config = dict(
    attn_scale=0.177,
    beta1=0.9,
    beta2=0.99,
    max_steps=7789,
)
Each number is 128 + 24 x the weight over its row's rms, rounded and kept within 0 to 255. Layers, rows and columns count from 0. Numbers have three digits each. The size before them is the row's rms in percent of the matrix's.

# gate: layer 5 MLP gate, 448x160, rms 0.0909, rows 362-416, columns 0-79
# up: layer 5 MLP up, 448x160, rms 0.079, rows 362-415, columns 0-79
# down: layer 5 MLP down (transposed), 448x160, rms 0.0742, rows 362-415, columns 0-79
gate362 110:103092137152155146110161178140159141089131128156085113147126135138140120162129102110150142139113164144122125103125133144164165122128102127138193108097111111101106114119155120101113163132131152090181086126109159138151122166137130091117136162
up362 100:141151080122118183098125151085062111125135125173112126077106182124118069099131150083162088148149141124167139120166114135139122118149128138133144121093128121128152140151131133135093120153128111114143135091150147165155071137135130149138138126
down362 100:169160109114096112151115136118119076148100119144167200126109164092151093114148112132094140156095139099144129140144083139113135160085098138151136131118157114141160090129112110109120083110111134136071153115162114108142124140106120139126105127
gate363 098:129137085151146143127130154184119156104136126116129163096177158108112117120133140151084141113174150151148110137153096078149128118128160113155114155141135089070118139135122121079150120154125107123164115119131139136123134140123149102123089109
up363 098:117122108124123113117127126090101127137148106130167127139121121140126082184109159106086145158149153117141170133079124150144152114107141109135130178167128159163147144110100123149133126097140156159135093147164132105138149153135098131170105140
down363 100:145129131154112158125142121095108165110070107141110144128134134139130113164080133141169149151154133131124156108144115119113099121166113170130132136151140114143100132135177159131141125107089143146125108082089131161170099164152138155133077153
gate364 103:129087093100123145148097096167157121158109077125115094148142131125136122145137146085100090150132103158173117135092102107106146125126105137148160130116133106133129102156117115124161146093157101102115174170162087166133129126094129105124089142
up364 097:128125171135095129129157106129094132088088073142142148094146126131152118131096143120174093158108131131098138119119151140115127118138094144080089112146141159137151074144133088161132121112142160134152109147120148120128150154109127135139149152
down364 097:145160106144169121117120128110168150124119126163188132159155146071109130158122108136115117122105133124117100135129130118152153135118147103132117134130160133134125107116140119141133099089154071118118144119116132098091170138128128079141140126
gate365 109:106114110162144144115096117142129120094109090130150072128153179173124121119121124103090088144139143148104106149120107086153152128142154121120188166127158159094114160141157142090137164091122142100163118137106129149160116151112122128094134136
up365 103:158113161132170124185172166126149097146118084154100151115111119140105109136124125154143186117122146120166168128121154126134115156165128093153130129123148094161158088149104139138115124139165078123138128119150130108103082107134107134186133147
down365 105:154094159149137094143147147110092118167145110110143120110120136117156124134098193128121084168124148088145105135140112134114147127110170134097138089129133107153121132143131164141138130144105118155130144131132123144139132154159135134136129151
gate366 109:102104138104128158090143134139085142091086103148140102084150173166118093163116130094089150123131114132141135116153141120157144131169141127145148173098137124124170110119151156122140132117112104095157113100135127182102108160146087121102115084
up366 111:129120135139105138092082099139153093170140098130108116141131143102146129104123105103114125125159103122162151111170106118131145127149105155137081105138156124162144131139105104117149137167125095122141100128130091133122165126086145117151145134
down366 109:125135138134168110096159114116081166101117111177135130127165155155112123110116136106123146097094142119134148134145155130139079149146131143163105134112146110094119126097160119139148108162138108134114140157135117172080136122181140135159160110
gate367 104:084157114111135092141119174131139119127151141154094153097071125063112114123120134167111073161134137084169128161097097159155148145119157128117111126136119126138144126125123123104134144153153126144123107111092144100134146142140146133153120127
up367 100:142124088186124131152189133114149152122140078134126126088117102173176096165125145097100127129099138151154126130133140156136138143114112171129138153148153136156137156105147157129142115108129154119154118169140089154113109143148132116123140131
down367 103:131137140142148097101147102098126079125126120139086141080114146142136146115114123116155121134135111156125188133146147131139116143122092142095117110117132122106139146129103134116190163154109136162098095117081094123147093142125114158122132099
gate368 100:114115108143172144174096151118133154149204067156116137126121105124120144120112139160161145068105109128099151171137101110136140120146137124132172100149114135051137133125116124148152140089117122137108107156162092151115140161115104125128131127
up368 097:136119189071117122108139102126128133123110145082169130103084139075164110128121141158137121122127133154152123090140137129142056149123145111089118160131137123125129085136195167141159140169122127149159143095108109121146126103178128133088123120
down368 100:132122153100072115080101151120115127087113120130124153113127127128137120128158139160108135124125144099080136135155133095137157137092116093087119116111105100137099118065144143104137131151132112123161130152152173162150108147124081099133141153
gate369 095:066127163109109110148148131140100135160090118176154098100088118110139142113136135169129074093123159110146084148121123116155124137108135101157101114139112116147109100117101149163098161120146156180124124101122093105125124173166116075149126130
up369 090:140141136141102143130131116122127078124104122160091143184123141158133144100151120120114125148132185085173149142084109155129138137126082162173102131127073125127089123136163119146098140124117132128115159086119108105135156156139156113148100113
down369 092:134116104132118114142143120128110135103149133126116098146119116123139144057094166136111135137125113154103090118091129085133141099163145125121150158166152106078083128156124125122119131123116135110134141165114117113105176103112136092080145066
gate370 100:113123132133097120106162120124083144077113149154140119126124146145132089097114152162127088140103113095092115123158121119167162157104082121145134093101132154134155147152076116137103153103077098097114081127135134188119126160149131083114117098
up370 100:149107100104134111136138133126097146126169108154083092082143148153113091130156096081156111126148172091112146167143144131136104138109111139099116110105116076095095117040146084134123128159084095114076121093129150140097110162142128168143155115
down370 100:107132169130115152112153109096100156132146137128120096129119121141104150134125082142104147176077099155105135104131161109121182115154147128103121114125152126124105126131125138098134217108126181126110145150143141125121135143138107131135179141
gate371 104:123146088168112159149113130165103132140121123123126129138131142165128099135113137139093177170105126143148114138155119148129154139152128145088161131153107157102077145156135116146126159158100125144136104150111119108127122156085131123141126127
up371 095:120134116131120118165110122118109149125112142145134165115098158143128146117106085137164140054120151102090186155146105128117106130115099118135135097126145102124100156104154124151129133145137161103153199118144127108115116139154137160108091119
down371 095:120099104109155126175154095112114091130150137138088101144120116167164119129115133145181128151089102115155137181164141095133158114138130151164150115159148094147181144115131140131123220085167148098104120136122120148132070175117160166142155142
gate372 095:102131102164118108127111142147152144126103107116126147120078096167134138096096135122131099116110136145136150123156135129136089110123114127156115091109144098125150125117127160137151146104142075120139111101130088094122106109134103130158097091
up372 104:143141128098161117099144122110213119134099157144125113187135106111113155154096137120100097129101145128105125133078158139129137149135131110120119133096138139136090092096128080122129130083130145152107118146181106123116146095115139116140119164
down372 102:117134198109129097126103144124070159129157118110111115129126132125118136114108111133130163105132128168146132104106110104114130128136141116112104159119150149116133127159109103149093079162175157098108166132132146129176117165089121155135107136
gate373 096:130167129121147111087137164125141128107140104108116157181112100113131133122130126182099129131095113117140135146111091099132094135118101118146103144157099142106169143138134134135137158145118131104121120142142178104159108125120144122149142155
up373 105:141132150138115142094115100161184142069111084150122125146147136100146121137167115134158129121125067140137150162138157113122078146165117122136109145131141143118129129121176135112146130143125130157161158116141177151097082123133118154128154138
down373 101:179154140114138150107106150150145106095136136114129157124133145155082143125170113126131134105094148151137110119108113127141130123137122138165128107124127121152161126089157165085119002124125155152134119137120115124142145142135136129122125082
gate374 105:120143134110162150109131112122110121094161134130125184122134117111210105144122130142131120164121180090143151127146135131171130116125130142095129060159118140129092151133139151156125156160152147158101105137124128054092126111176133138127168119
up374 098:130108104133109161146130127157108121135071157100205115129127136156118135120097124119103192144135105143140125126156121108137126134122148074168134138107142113144170164078141159121121124117114154138131134116102135153126120111105086127167139142
down374 095:127108131115125116144123129142111189127103111146185155092077128102170112102125124160128128109114116148120153146120104143131134121132167131141126080103096127154150117138130121135116181176146176163133121107164129114109131112155105121151163135
gate375 099:128135154178128113150117172164081142134139110123148135103115098118174113124133135119140111143103156072164136141099122148164151147084121106121130105080131162126112138114159117104172142102119137189144131141102087086096127147173183123112116160
up375 093:128095086087119120137154104146158140116138128140112086127141132132115135123111111103109151140140125163097150137148133111105175131149153129123153211126136094121161179154104189108108130147137159146099119121118139177141137144141095110135130106
down375 096:068126129131160137138106099147121133124117109118124145127077156121149121168082153111118116118148109122145129071126180131159152198120134110126155105114160102132151124121113115116153131118099160165123124112195145142178121147126137158106077095
gate376 092:163128118100125116119120148181139125080112131120152130130165171104137086122159148097112138127161127106118158152131154106148148093157105125142144101111140137135137140127136152056143131161122119140163137085117127074058154126109104143113130121
up376 095:169151079147099154138115120139113147138093093140131129106109141160142132134090144115127133163079150071101155117114124120127116130135085149089101084104087105148114125176137094138142115134130146113088071146121130113157149128119134143120172142
down376 095:129140124122127086123102097122166167139138125124141162179133139098137142120115112114134095128153112136165146146129117134075131123108106141116155132153130145140122139108123141091155089150088165163167091101103098116099166144102124100117099102
gate377 098:106165094121138083124145124119085140115158110164144167103095143130185146152132170135121112117100164125120171139136091183109130110112132102138144163127085106120152148186132113124168154125131106140151117115115111107170097135141115073122132114
up377 094:142139098110135090139139130130108145105157139159146108078130120128158102166138186075148113131092133110135139110108134164111156083127102098151131153131082127135141117132097131120148109115161123122121140149151064074151157138128118154102139185
down377 095:138115131124100097087115114123140122114108147090118100152169117139065120109124102157106139131135120106201086138145172114139151161108112136113126155144143125126129153102121133131089084109129110122137138165131137129112152123131162165111171154
gate378 113:100119110165143172109096178115150133093130144068143116139141135122138105128137099104135148138114152161112151110164126135158148149155160090114151136149167168132121161146169186069152142144077150144123122156104130110156156106165082135122131161
up378 113:148116145145154147122094088149106149136104166100075097103122119146127127101172134132133144151114133122096115124129137108100109150141115163081146106133139150155096145151135105142123141128138095106113123093117119151116112132099131138126118083
down378 114:144142110127112130117115119134164135145093119097118086129108130137220114134130152086163105123174157121122130126118137117100136133089155138108153135118150131170142142133121140143109222153133117098128142075141107112117162146108135138129135080
gate379 096:153137149127122164154100102139100101112103119154109075122145162133130123109115162139118128135154117136172094115131152096171171116140137166159141116139138131162147132104128179127119140089145080124131137118106093162136124160120107117143075147
up379 095:090062105118111138096131152111112136122114159117127145129114133106127151160135140136128089122107186129141169130137114142110105122143138123115084125123109151091116107125119152123143130156087134172137126145121125125153116165104129100158138143
down379 096:128164107085143142121067119142124175117115118162119180131117178108167117106140120125122138112142125161139155163116124092102143104136094156128143109112121123066108080121113093118088126117074101118141118131078130163143169145126118133080114145
gate380 097:118161159177124147131107126120134120115087146136141088141093158119100100094149133143157140098118148144157138129107154138161161148121111142121122118115139118137138108113152104139115142121152176157116103163156085159148109169137117151075140170
up380 098:140104137097139148132147116174114127101182123100075130133194100123104161156125128104119138161118102078138134093138156110152124144141132166098160129103105168104113123125101119108119128155071119136146132080134111116115163170152130165071136123
down380 097:110101128153159136107139133069146164067120101133095154189110118084175100117135143131176117122107111127142149094111118156078151139171129142132103142121133096114120114119104130081138174126086148176156114122146139087145120146158138134106154105
gate381 097:114121108153140121176136158095152138144147123147133191143052115122134128115137122149096122170079118111114118120144108171143145134102129110093119117107135176133135125143094097118111156115109156154064097148112157081112168137118155138142177143
up381 099:151115158092144128154098121114112115147134122089155127173121144171131144142146159143109172151122143094165106136127124129112137113143185090163161113117121144150143171079128112094084147107168170111156124128126129099108164135087094120165182130
down381 101:137094140157112127164108150158138140154134114063137157143081129162172118135114144158158122122121126093115117154082132115078123140129125105112129118128162156162085135117105157101149189121134170125083144091124142135122188139085116111155114135
gate382 095:135138080133159132093156136160130142117085117164097133160097139122124104116132128145178094166107138076123115146150113144131167177100145077137097139151101130116133149127158129137147145142132128152121134141142110102135097148137117115153139112
up382 101:130124165115082146109101103129118130126131128132080153171161152141137099176160138127146167104127139138129115153185143121123130121096125084166103091142113160115149133103138091070091131117145120108152100108108086082149089143150129129170133141
down382 099:146129099152094144149136116120159112121122145138107104155149136100125084111179104117110124130114091109096076149142143151126123142131097116119152146126106132141082085183136134144135127135137114114119172107113167141118114060165089114138151130
gate383 089:116127128129099105091131145111124150125114128165135136074119131117121121143151140110104115158111118141123109128079123142134124116165089131142115160155144122143170103218129111158136120052117130098070135123106141149124120114080127113157102169
up383 097:103142102167123122110134164128087171121136133162102149134162092130094111134123143131113117129126105060108122102107146134144082148078141105147121143119120072163103112117112116145155120106167190121113092125148136087093154147127124162107147158
down383 097:112126155140156121133116062157130117077134126128132155153069104136170117140134124106191121085158127146141129086166143127090123131141131118126116121124142127126144127123140149113130130149130134138150144147101147153130105125172124082133160083
gate384 114:131156119157107161120132123172142105117117106114087100108122144134163100100114149111077078150126140169146088143125111101165133098127124191141135119116142113107109137175079090119150143096175105122140104158139103173101149131137124128114105102
up384 117:125109102092124152126131112106096097120103122152158132157097139122116143118115112128149129130115086113125159141086151114093114170109123106110133159114082145126147122103095141121135136082095052173138177124121146127142121120115109111144090157
down384 112:142112118106146145117122136139093128142194099101110083112148100137069102106109142168102162122100126132107107105118102148136107129126130114140111094161119096129130126074164165117145123104094115129102158134142141137161171080183156139112137118
gate385 098:122129136100101130143098152139137160115135131080152156133147088138124149133071135110097144103124108078121110148130120142130140106125141133150146168157126128102127153183053101197142144117133105129109106131115101133165129107132141116152080156
up385 098:110112126146147141135132085131152129144144160130117096097150120139154119152149076122113131112099129101148084092120169124149155078109124178109135125104098138147112134136147104155116124134131120129081079123109138156118147099142120124105145087
down385 095:127103146107112104137099105106117126086133119128136204145132123148113132110096148095125161156133122092154135139128129105135119146121141119129126140042149150125126095115140165082146130106173124100109102137155148136140139132135107123165120114
gate386 096:161159142114188153143126170105140153096114134105143147085116141110110133107114130125102128110130133140118114118108084136138170140129175118109089120122149143122173125113080122171123136133136102162104134150111133136111104128149135121151140136
up386 102:137154116097134150164130126135153126101083111079171087119089142110125122130076121097175118113132145153122099129111120127140124131176152099136126088085137154162148100110106131131109121100116118117123174138137116098115113115142123153089159180
down386 102:143109134164145132100109100120168132147127116092163139113154120105128114139146122108100150139098142085131147151125115154104107079139131145136144141152111114126126150076142128115112012134138093114118093144138125104125173139122145089081149113
gate387 104:116175143134112165118147133146097111134142140088112122104151107115124105152120092123140134115134138085165130076119116145154140157138147139088101138110155136106153105113151184116139147130131154157098092141124134166113161129186118134110163104
up387 108:109135146129161130102113162113106127117130104154202174097116124138093144156136144160109140109118126154118173141090112119116097141157162113144140136152137136161137131126066113125116114142133110139179102119153104115131140168138173131171182141
down387 108:146120172156165139119084146133139125142143125077103139109130121132161162104163153150135115138109193139088090132138126126119115105121121126129141123097136136139131121151118116098101061159130096165115096139128143165129133151134148085106121155
gate388 095:138139144112138081166156134144126110116148135116120123113081135093136151116107143160123102126121096086152187162136093143127128143124129098157104171158156118119184101171114136132138142109134108168110150128121149158129130138077134085148099138
up388 094:105098185149141133143165096135131107116149116138134107126091122124136111090149115111168117103106159113096119169171141098138146110173133134128129173142110143123147123124155165151095114116129101109146155139109131164183132144177087135098135135
down388 093:114116129132181093131113092140129101114134130141104114136177143144097111140108107123119135159112138153093108149099153132128146107102132082127127126101138098134129130072100119105137120132094157132175148109193109125155107140142149124129128087
gate389 102:146167143148125104090113127136127150114156166147144127126108090090179086127122107076151151133089086142133165088120123178120161171110085135114120136130130128125144104096100130124157131126123137123105097131134082116161124115145130150145132152
up389 096:166111135141157161130133140118189170107124138119155148144104131135136125130129155139099079142148123101109128115131196146128104147171119107138097116132087122119156110178139140166127136117107125127100137110134126123107143152156129140128121130
down389 098:103121122156136167128094117094125182108141108123134102131114122164083079157123111108166123113135147113117153155125163119181118132171157145149113152144121165146140105102148128128148186127113119096116133183105135103111136119125138154114133112
gate390 091:119130170134175115144131174101127130136131145104145124077138114103159125141132126058132148141103124153180149073123154152146172155119122142161163124102160104108145117103096138110124133160118130165141107171130127112074140150122103119138099139
up390 099:168080166132103092135169125168193148131129117123123186129170127153151138133117140137109176110135141150117158081140127159127145140138122144125090090135134175148131128127132139165120125144115180117167094176127138117118148104104161104164178120
down390 099:125085164137163121139115065138133126135124075125128117131081114138128144106118112163142184112155140138084153132134129141122115172165111139185118092121170126109091141118149096138145141150135130158192137092137115152100124077125112165110153134
gate391 099:150159117142147145159123132132125086097152129151150171129136115132127135138108143133104149127158145139182139101165078118142101085143136147135101128145141114141163138149130123123093136130106114142115060156124158122134112180150116092129109114
up391 101:067135102090096124138117112142137120122157117156075135130106105138124139109137122120128115156114157061098129138100129138148106164077082155093100106134110139138109133141133123139135133151116129151076124165128106112115126127148167142093163146
down391 101:155139167112116148138155144111116131106100122123148124141111091114125137098152131133140113104094107130159111113133115138126112143085137119090094121136117108125105139127109115168162055159104100147108099152133104138109121153144141118105117128
gate392 105:093131152160103105134130120123122126103152112116132129126088151122114105102154135115158112169178175151127160178123119110131136115109129159096129143150116148144131090122111154106077141141157136115100118103070152123169102158134085175149134139
up392 108:158165148135156121090164129135107155169130160131126121109129144070115154095103114117133099126142109083150129122092110118129135088129132112170137137160128115138187123105099185139128122120130126068102154132126116159159130179091114184078131141
down392 105:152092149131127155131120175114123150170106146101094130120169159108124155138124158111119121126116126106093170079107124117111143124143135141106158134135108142129122153108115144128141144140095101088151149113077122150111129172136153149102134135
gate393 101:131133125144100130147125150112137089132103124120099119121129141145144122148163136098106121112043128121119101123101158153110150163120126142098109131157146145154133109114141106159108136110152133097078090185117087058144149157108155142158177160
up393 098:142122147078149129155079081168112145124148118099174084165109130104150119087122150114118141119098113134081144153132132107102154159136141070093127126153146102107129133062142152159142118141121153163085165139119152107162128130134136142122098163
down393 099:117183144109138120126116078103108141124088130156133148132156109118118131080157141103143188162132151123088144144099122102188128156158135117131127110122161154149147144142126115118141119122107166139123113132105110127149116141144115172132103128
gate394 097:153120070133079146129127114135125144128137145089122189080117134188138121162104160164147148142132144126115129091132139133134121107096144143118118121154132165143150154118107133173148152164130149111108108218112128143123145108100138136139143161
up394 092:177140081108147147154210140142144160124110143110098145116126147192139114107132129105134146112122145177085120102122127096154143084146130129105132112108139134131135118163103106106136118112098141113113128139144144110115161100165156152132093123
down394 093:132119119102139096141133114174132116106136113133128149162119130138125159098107099160112126107125094137124164118214138072123106125189079133130114152075158102120116105143081102110109130111155135125112117091132153147148126158119106133128097137
gate395 102:150162113149119142123140120147099099119082075127157121142093157117186123111074172146112107082130141102108156171142100117118096123118111121117144174153135127141121136129089148154130143099139121152106133163107140122131111120099126180144141179
up395 100:092118075084131110108102133087157117112154131124094136121166128120146173150093156098166159155152141159104120141124142123125177136118121119154114171140136126134121180145141153172123128113149156122147101117109090152125147128126099121144122119
down395 098:149127111144130152106121165112112130091156095133129141126150161156138133137124155101109131135184144094063135129097121107166104138136137092133128131075141134145112134150133129125157100102153158138093078191096096135085119106105152135161107157
gate396 104:164154108146105107129119131152116104161148143141119130097161112099144146120100122147130175150152148137091136138112098118149133083145138148117124138117105119102133097123111161138138158154106130100068177140101171130125129123103107123142113156
up396 100:130144136134172084145111110058079149116127174156135107107125104120111108105127127164180155094104114129118112102135150105128139067109130155109174119116179139076146112129123096094142142142121139141119149170165115166148122146161179102096128125
down396 100:123119168111101118109130113115151103149143155099130144124127137092142096151170145116126131126126128116162162188121106116119092123149192114126131140165165119159169147163088107151133137137111083111124121104193159103154069113141070108105174078
gate397 104:158109165145126114149106119104119126091104137158152165078115118179141127103115145133102151129075136148111116094109165138148132119150123120158179168130131123122152127141129125181147142093133144101137087153106115134138151113125094122129189125
up397 098:125126125112153093118151188128169111150133133153173178122091172121129167089142118094117126101137114094122107134119130098120089167102144118130198113133114103149144124107118103147113147138147101164125151103151165120164126138138113101134131126
down397 097:128167167119090122145118147127119119085127146143191198132087131140072129160150160150152149124124138103139137142092122116175164147123132112144093176107114133140172129146111148146100154072181147141146109135154116113126104151054078158124093116
gate398 117:127159149166087128147103133143111118121147135111140134122131094155154133092099147101132146180119137118098137170115075132158139150093133158108128155146149131117125121156102089135129145064115115101075082142128124119162108144150109149144103143
up398 109:126139180122103135120130106158120119124116151139137105119116086126150078129115098107146086112106130100131089145132125157123109113081150143132089188139138136124129104076115140093117123101141102101130119127143120133160129163144142126110093126
down398 108:152135115106085113150151112125148142144125123121113112124125143156128123115144101149129153105126149130144116111121176106122136153122125131151143135117123133143114090159138122107102057112138089133174145112129142173134134141109141160107132148
gate399 101:107112131114133133134089144078106150131117140156094139135165127131119118072168115109111094127135118114089133180137114118123092108115127143121112134170085125145110122123134151152165150146139159109090139101092140166131106120140129093159144105
up399 104:111122123120139101171146106099105109165099133121083063099134108099138113076158150099144138104132114154144108148143143130149139130140125119167181117125129154077140140140121152136158118156089104175126104130110119135133117164096088120143121086
down399 103:141109129162132112158123113080092114155086120110126134089093089119136119093110165135097157125126143111147110141127164114124115107150119134112137127096112121109187117136095116129147066115082133137171128114125126134130131140108106090136118129
gate400 105:132147078105127139108102137143150126165114094128105152107113155113143144097127124096104098173179116099155122121087081132177142161151114142112153127127116121148122179180111113131140151105149133136096094119112114143094136118123129101171072090
up400 100:127124178154162147109106150126107106098136135159140125121125137135117137129097158147118148104093140167106125072146119105139178106136117145141091199170105140114138150105112125150106129148124118115158160125119064165150152146138126095136141162
down400 101:122119147113089116110097138143118154095064104114124117115103112096195123146150139120158169129152113110168082130112103138141143085140097113093101133140146117143132173156141129132113208156183086143120114121104127133125179118099126106150121135
gate401 103:063132143152096098126174171130078140132116119137123153123079132156138144133113131089129143124134147140134134129082128127158125097113137145140155182148132086176149131105103142155118141124140153126090142154105131135139150129133112130110147115
up401 106:176155149090141106179094144153093155142175173144090117146097152115108155123097121128121121111127079121140113114142150118141126139106097141147112110137049156089165141144109091117143127137102115067140146123117160110102137123132167123111131163
down401 107:134143137110102107082157152084093114121183156159110169135124130102119096136125127133111133159085145110133142115130121088112098099112147149135101114125185139133096141121158153127103143112116111140116111118155161157128158178107102109109141109
gate402 105:110059140152143130163099155112138117127156111108125119141099125142135146094123120153121134089101136135083118100145143147123139115111114168138145184144099113085122162100155174153131159142126131167121179129132124146130150166133123099136143112
up402 098:143150113165110170113134131154086115128138129134128138119138138123113113157092130131143077142092100106120149117146111155120120161104107155127147084127172130136120183179101129184134136169176148097134180130114149081118135103152118148135114128
down402 099:129115155129148153119145114140135116105164136141121138095099102148131143133165183147160124103159174128149127106152135126140103077168139141163105126132121137099112120113129092125094082135129127106100157163181138095179128133125164107143094144
gate403 101:147123135145089143135136147194163176149167085104096122139127121136120167167144138080084119118145128100144079140131112150116132099141105142187175144124104090095123132174099142156137150108114128142123159147123126089156138176114116089148085157
up403 096:118129131119163156132153116134187155121083088111136078146141145157104144157149136131136109127131124131185137114099146110124100154143180123097164166119126107107096115143104119064095122110138150151164134143174086125148151177127151157128137158
down403 095:106099078110091127113116110135147135113116156080127073146114128075171128123133129118146137109126145129103104139106118115099123138124140116127120105177112162134078122108106158139134092150132138082097144114174090145099107141133116145116168099
gate404 089:155128103097086104114105106143098129131119112107161144099133125119162110139107142141131151146128152114155172104116133162131134139103164139125136117117111172149152111130108089139108124100120137131135139153104143159079139127123138146146157128
up404 103:147111118147156149108154106111165154112143131153095161140109159146108151110169090077129108128135150098107183121167117178141088148126156089137150124136118116154142099078149173146129127161135173126127116113122099112148115126130129145143128091
down404 101:103095130124106145119128108129127116158169152127110129133147157112221100145116088169144101149119147168151134104143158156107130143119113139101176126134136114100105089136106107088117092128098131129132128161137135113152078142153122111170106126
gate405 102:098141121149118096093152138129131110100162109151123135117090123092119121103117112070087155136123181096148130099079091131160160091137098107114107113149144131155159111156101092164144140126075119152115124125125107130144132105114106154141105110
up405 103:137153115086074128132108124134123128139138144095114154089130145131116175120167147180101109139120112082108126123121135099145100130089149118129093064123096132126114119134138169104171131162143125140126138130124164113122167149158185153138112067
down405 103:070128123143104138129175164110123135129122123134146134170129093108151114107141134092143110150124165129141138128093093140106120141112111174107172128109110125188118066108114098150125129094074157130125139144132118103132111146099108111120120089
gate406 096:123088139097091113127126134118144109158138140147104152136056125125106123096119163160092142118140139117105098154129110109129110112093113109160128103108138110135109122127122087109134160118146130153086164122092159114129144134095171096146141141
up406 099:174103139147086099172123121145154140109097144125205097122120096110135125087118163108124133125154133130178090108144119099106110095116109137146123138121118125117149118126104112167143124116166121150119091112124140160155115133117135136103140105
down406 098:111200089140125086163154145098146135130123134132146136136134118126083124164121155136073158150123119066133110159150131162121145114155120120134120169112130149154160105131100128123129064164114116117114097142124142085135119120107160155097116114
gate407 096:136129134124121180152108178121133139105117155133114120135123162132133119110130115125124128155136138110149137103142123188147108108124129167113118148113157124106165119095120128162094141138131090148125140135098130084115097092115138115160172131
up407 099:128096097141114122159145135183147126162133100113142159105126118174123137135080146161095169157174166144108095110152124139133120122150107131109150190103138143114132167138095110145105145081145095109134116131136132092180133124127143107129160157
down407 102:165197133158131083166121108141140150123148127068140185093118130151132137135112147113131168126120134154102104157146100090126153110122191109101160126126097156112163105143136107081145139126088106132099084144158102116126150162096125125108166170
gate408 106:132127130109106140102109143136143154149110165122113159146137162105126119149099162134124143157122128083148111129159118113119113192114111186128149140179127117152126127131117130142152149105106133149099097158104120102110126091104136152145180141
up408 106:099129069165128131170112130143087139153110090135166122118120086159140129138095103124116129113146133136081117108162122127108122137114141128131106126112130130100118131118118111104093136087133116131159129139127105104196101117138139091136150160
down408 106:093106111108146142119149115160117125163131165164091111127151090131097115126092134107105158110148166092101145113121150090149118136106149119134101139152156112149125144155081144116088163134121171119126123119105121124141127123073108098127147134
gate409 100:095144102160104160138123150133128137087182124087127097100162123112161074148103096126141140145168110110124131152145109158136163165175176109072149135127137139115146143154151132107130138125126096158130112094129096118144145151143115107161116124
up409 102:126140127122145111162133162114169114135139125146113177085114142164147133075135100161139113115132117157098106111133157111105092112165126134115088098138097118164149128084159084144153126102145141108115130116147123088140147113111163144076137087
down409 100:128155146112125086106109144107146139135108121137169176155116126127105152115160125127132131132158088121108164120147119129078145128156092106138082126119152111178150146140105129100120100102136086102134144137096099091126131108112150085087161087
gate410 091:107143132166066136108137164152150114128137119177119146139158141155095113123121137157155119170078141111137170096138110124143124096099133146108100149093143127118112150087154192132133149124125065103142140140132162152130131130116155112107105159
up410 097:092154108098129104121132171130119111156163088145119150087119145136116148106125114139100077123107120126085112156111173146106118118135102152107132128121149158127092075119151132151107133159141112140146079114125134159199102146092163142112119127
down410 094:111091151160142133152117130146090107136122148152168142159150089132135151135123124118139173122125134074062132095137129082143164133167149101094153118147142099152126144149118119105119108146152110113087114131164087096138148107125104140119125126
gate411 094:107115100112122163146084127153115112078130129112102118171154157117155135109156140076108153122157108117109128104174158104131103162130099135101171136096148165095114138160151134108134141159083149127152121104142114103150167088143109136114116103
up411 102:135145130094136112153156147147117147130129151137108111135125108099119119137091151114131182128140077113081172173151166163139134137156125154092120142135099140109130077171168142148153125155126159134091153126138124126139175120158112163132172146
down411 102:140141114148115137150120145128121119174116126137114146093134104087155135118082136165130184084120155131110110122112140136109137127095091117133136122122128146138086128162185114141179115139169146130110105130164131101109142117187141151117168139
gate412 093:165099153154128172141128135137172111140137121143116138091132138146131122151115157118102149130114134149084084134140155144151159136137161119102161129134125162164154116123147090109090135090148134115121126167131136094137126155099131122125138168
up412 099:117140127127152109099123103143088124120153106130114101124100107107123133113135118126120072075120110160084161126096136134110134102128117170158125145112163118134112168096111123118133137110135118099149168108132091099129109100114114157088083132
down412 097:127133129115098140171149116146205138111122113120076115160109142125137136112173141109115150145083120112110137141143151110134158134133150143108154139150099099107111167115149112133131146121127137117126134126108124114156136125159135125083161104
gate413 094:108098128144091122141145123126105139178131147070094146128125145163138098101145139130148113125106147115124153131105131152110138107100109132124134126146088172156135105112096145175117149069133132123122091113129147149140115143091164096181142131
up413 087:127127139145101122101113084094101108159093112103142129107142158138123135108067148146110088142109072106160100169128139132126134115138106109127113124104134133142178112183138118126128120151094116136136154125131153136130107154083104143099112152
down413 091:178128111131146090088148134171115104152104148141136121158130157152129102145100117149112116123103104126110145145094102127130169095098135143137088143127138121123115114155145124136114070129071132127062095153106143169119162117164102168112157121
gate414 107:103140138143131137154130155173106169127145107161150135135133094153137125138144117150123163143153106106121116101134099106160154149144119117095124139096158084096137143132095127106181136164094159137122130146116154160111130089145147160131089163
up414 104:164135111134135124136128147147131128165147088104152168116155134173143168143120148092135107133137107136109149115154124126124129120138140126144166074126125137129137140148117143132129123121080117128122103168136121054115111109085124122173132141
down414 104:123118119093151110159106099155108161096107121102129140117128104101134125176150141089104107130100140140155177149126168122087147182148095091124105123054066143169123109165119168096122169144154169140126090086128095124127144121094108144140085123
gate415 097:169147131099126147132157172132112162083145148113135102136192135074132070160076151100130147151146079090166125140115110133149146128094141140154151183151143102114174134091131109120135121116127084141158101135090131135093114129093100128144142168
up415 096:111118119131117142113125103124101104134139140175143134119131138136152128092121106154118114129116121136152117123168138104171117084107165114116152134139117165122138104074104154102113132150170146140165078078131130135127138091158162153086121098
down415 098:128157135097110133120145114135128140193122113124145130091138095132133150137134101158120171099103149126127111135154089127129122156101120102109111116121164168174110140095099160147127144116068137132063169084117099143114135125147136098115117191
gate416 097:155142128150152147110117144136121154105119114108105138126086155111117103089133139166140122156113118073119164165095108142147142107156139127111174132164121097114112130095151119147149142167102135143117082170133134127117086166103128122143146111